config.yaml
positions: "rope"
rope_fraction: 1.0
dataset: "wikipedia_en"
Each number is 128 + 32 x the weight over its row's rms, rounded and kept within 0 to 255. Layers, rows and columns count from 0. Numbers have three digits each. The size before them is the row's rms in percent of the matrix's.

# layer 7 attention query, 384x384, rms 0.0922, rows 319-347, columns 192-287
117:137158134148144140116095064128095106142129161092137168112070065157121092093118108086163172100104209109141161091108151081139103197140131091114166126105154101152143102132088165094159073175125195043070119137116128146168130115102145146099165125189114117171118150131165165105118126150108126126
056:142084108159101149152140139115157135108147154161119087109132126077111136156081084123097125119094132108092156095062105134086139136095152111153172171145090090205113079134136213195109196074131105099138135095113026103101104086158113143185098098138186169158082119113102155071084143125136135115
057:121187086094069168110139138103142042169131119123108147122133087089127103095114103126129167164068111099152128124128083115144095127142166120116148087157141065111077113128109149105166114149146153116116143140177118089113132139122162118133163129132107075071132153108161168111136116101039148054
058:137177140183103168153127131135124130156098140112087118115093162124164146198103139126095104155156156104150120130136116098127092109101157142136157092094145137155061103097098167140126140125122069101090151128084103109102075147117117173101150076161125163142123124099163150093106061162148098117
065:174129142177114095196128120133115143100149143173154130118110161147098118158137174141104103079096145107148160169128105125119080108154134161074145193126119083143159120096189102123059116092061155165136116129109097129151175088124136144158121170124160156085130123155136091173118148144129156200
068:174079124132203069151144111186129128071128159109168149128168093127132154080106132113179135088137142157120141141151161108116125114190130135077153083155164108133126178169163067130114125123080166173158114129110093144089171125176149129176102148104110153119102146159143101200167202117131171186
079:093173121140118112102128166135119128100165107165119167107114125160062106172087151138089128062155148129131135173159137109109146117137110143120126115084100119169116098160189087095126102101076106175109092123086132102169098096115106139163119128109193108125092144103105125161122154166112116203
085:068157109155055138143142163127110111135139134138078129137106146102154139135078108159135117190099099124159186118147101165137140114076176132146176187148103100117067156106069150121128129183133130042112091156088056103140135131101096131166149152112139132111122090110097187085144078106178088066
073:099122103129148134130099118085151135121158104116099147117119169096038134122134155117119118119138092075146168120119136138137095122209120110100121162146096091068138118150124107163101109119143171120145136125076070161072140176156130166169145147113115108137104121195089095131179143115120161182
078:187154143073121152184087078170140149123091175081115138138170128132178111129218095170111135178125149137122118146128144105084133148086083093090088076152116135187164157168116198163150089116161137213157161098126184146133088147130206062090139100172099158180149123173107121172145166164121114103
070:157108160132114128122173126143179184105151057139128144116114138064085132081119117092158094088101135114157119138124129138138099111150143122069153133085114128149122145126161139141123168119131160139107149110111109116079143123167145203149145155084095082120121122113085089147192146107082178174
090:105186115139162087081126208166129112123158137162133207122113119104156144102042158098136086097131163114116112121134083073159090144153179176169171164147116110158144127079152105096092108115140163100126153135103204072122122126028119120128139133104165095148153150135170138137120086114173125105
080:095141081081086147101123183079129118139187147103070074086111117170132142111151185124152112139102069102139122125099068116113092132157135094180125179129146144109129105072071112077201148169158139115143130171101168109159081138075132107177146108117103086131082138171131170118129109180149094096
082:110084078089133172142158098115090137106130135155092116115168096146140183161174114148078131127129108093097130146127146136052122183126139091138128139095111169150168055144130123121206093097126118128153124127101090173160158151138131107152155074186104136107095152201165126102155151200162145150
087:086083110145102092140124158139148099171199106172098142062122151184095142140045148115163143086138148101141120156172126149116135166123140147177197175147125147105055174158091068136115154158194163106121148167112122115196131150087095109174171106122093099160065093130137164127110105101108098142
091:087155093160141148136153148148117090065170125064103193114123138160125155092163175097157112073176114117197105121114081091097101136170138086166152154143075122108137151102123113060162114152134110114140093172074145166198127102106118149133144141088146093129095158125084156127142103191150143095
092:144095082127124199149133128108127131109154083070128108109097114117156133145099163151128165131081107148130149123118171146085102108183156114109082131175127166096182131139154141149151129107131106160189125138099100135159125113164112088119161141162155132126126187132150099093115170173114144126
111:103150205204106070128110150126129115094135112125102167106073108180063093069093152104060104126097155104094072105139131084127101144145147120142159168097079120144114140147166119131110154121112123134133096161134147137170157127139152172187102108140149115166030111120133084109175133150076106157
111:155150113066175105126162134155125123170138129133135105171122110110151132098125159123130105112128123120109122110170109124212128103122107100155084193128186154143134090088131158120129136091136106126210191128145162108110127113072103105125161083133166168158169177106187146127091118108050154135
107:177113095098175128163110177168141131145150164149136162147195153129129139135145108127164164138153118143189073106127106237169089144115159110153172114105147203176180103149155137164113145095152130075088138149130174131082132166038134116103147136108169165113126150150071119120115080123114142127
119:185125108094113161113089127133125087191097145134159160113135108103140147139132068085147157116095191053118097160091097077156144090138157119138123090143182152129142126151110121109139155046086159144145155160099121115147093185087145138085154140140151130080139134176207129124130101145093077117
120:143109083087158143146176170060185203076170141151141154104114149117134141098124183127163136129153094115175143148112142137150191175138149125161090096137157157118103085121079192087180179068126127092098107133142135162088139165124125149085141153108145131116081117111140155176127102171145119083
128:123160116098093086139089102119099146087180129185173193140126133169140108077114116133160178176071111150118151125121169129035100111131092114161119156118113109173149137143162159148157097104151122129137118158172186160204155071169103108120107176146077087108086084190138143111166093167133126145
128:144105154176156126124106141093150176147090134145118136095103125167177150173139151162117122141137141082065121132082147169155097142099146165140108121117081148131097204139135132128149126155145085109105138080149148107162131143098139132119179092160149154119157148103111185157150145058095098181
129:107131103141100138202157197163146207140167112138117112127148174128151168181158140121148152089113163123059114133116163091195123131115133126153145132140133135107113183147132097152127119103168133172128074077146096134052112184064108138106079158156148130118038104141155116138111157147188112133
126:149160127165152126129088097101048188128067121161141170172136168149120199101103108106166086133131142088175179101128141118112157155160120125161134125095140077131139151145155097132118135124115105091170145143069114114118160118149166177122148093161074146099182117111160111166130080121152113151
134:163086114159116099204096119124140114130065113116123140143067120141104118133137150121107117121140165075148102123117149061159091083179135192109185132107111135138058166106084133131068131126066126102113177157155073154158205126113115146133137176093126124093100110116182115091201117180148093115
130:117139152132090061124136118150134112114142140170110133056137056126095090174097107146091120069136176126066137140129120122115101129138078089141136145126129167083151154121139146155160130111137122147104109112160153136206157135105112173162165146021156142133201092130084121128113059120098110142
136:114137081155085125184097156040149076088080176090118117150095132144203079134082116165136122169123102113095113104120140173116162162104132137202111122147097108151112124130091114158077125131141124140121098170114119102136168111161135145147142147151118149120114150171138118150081122158108160049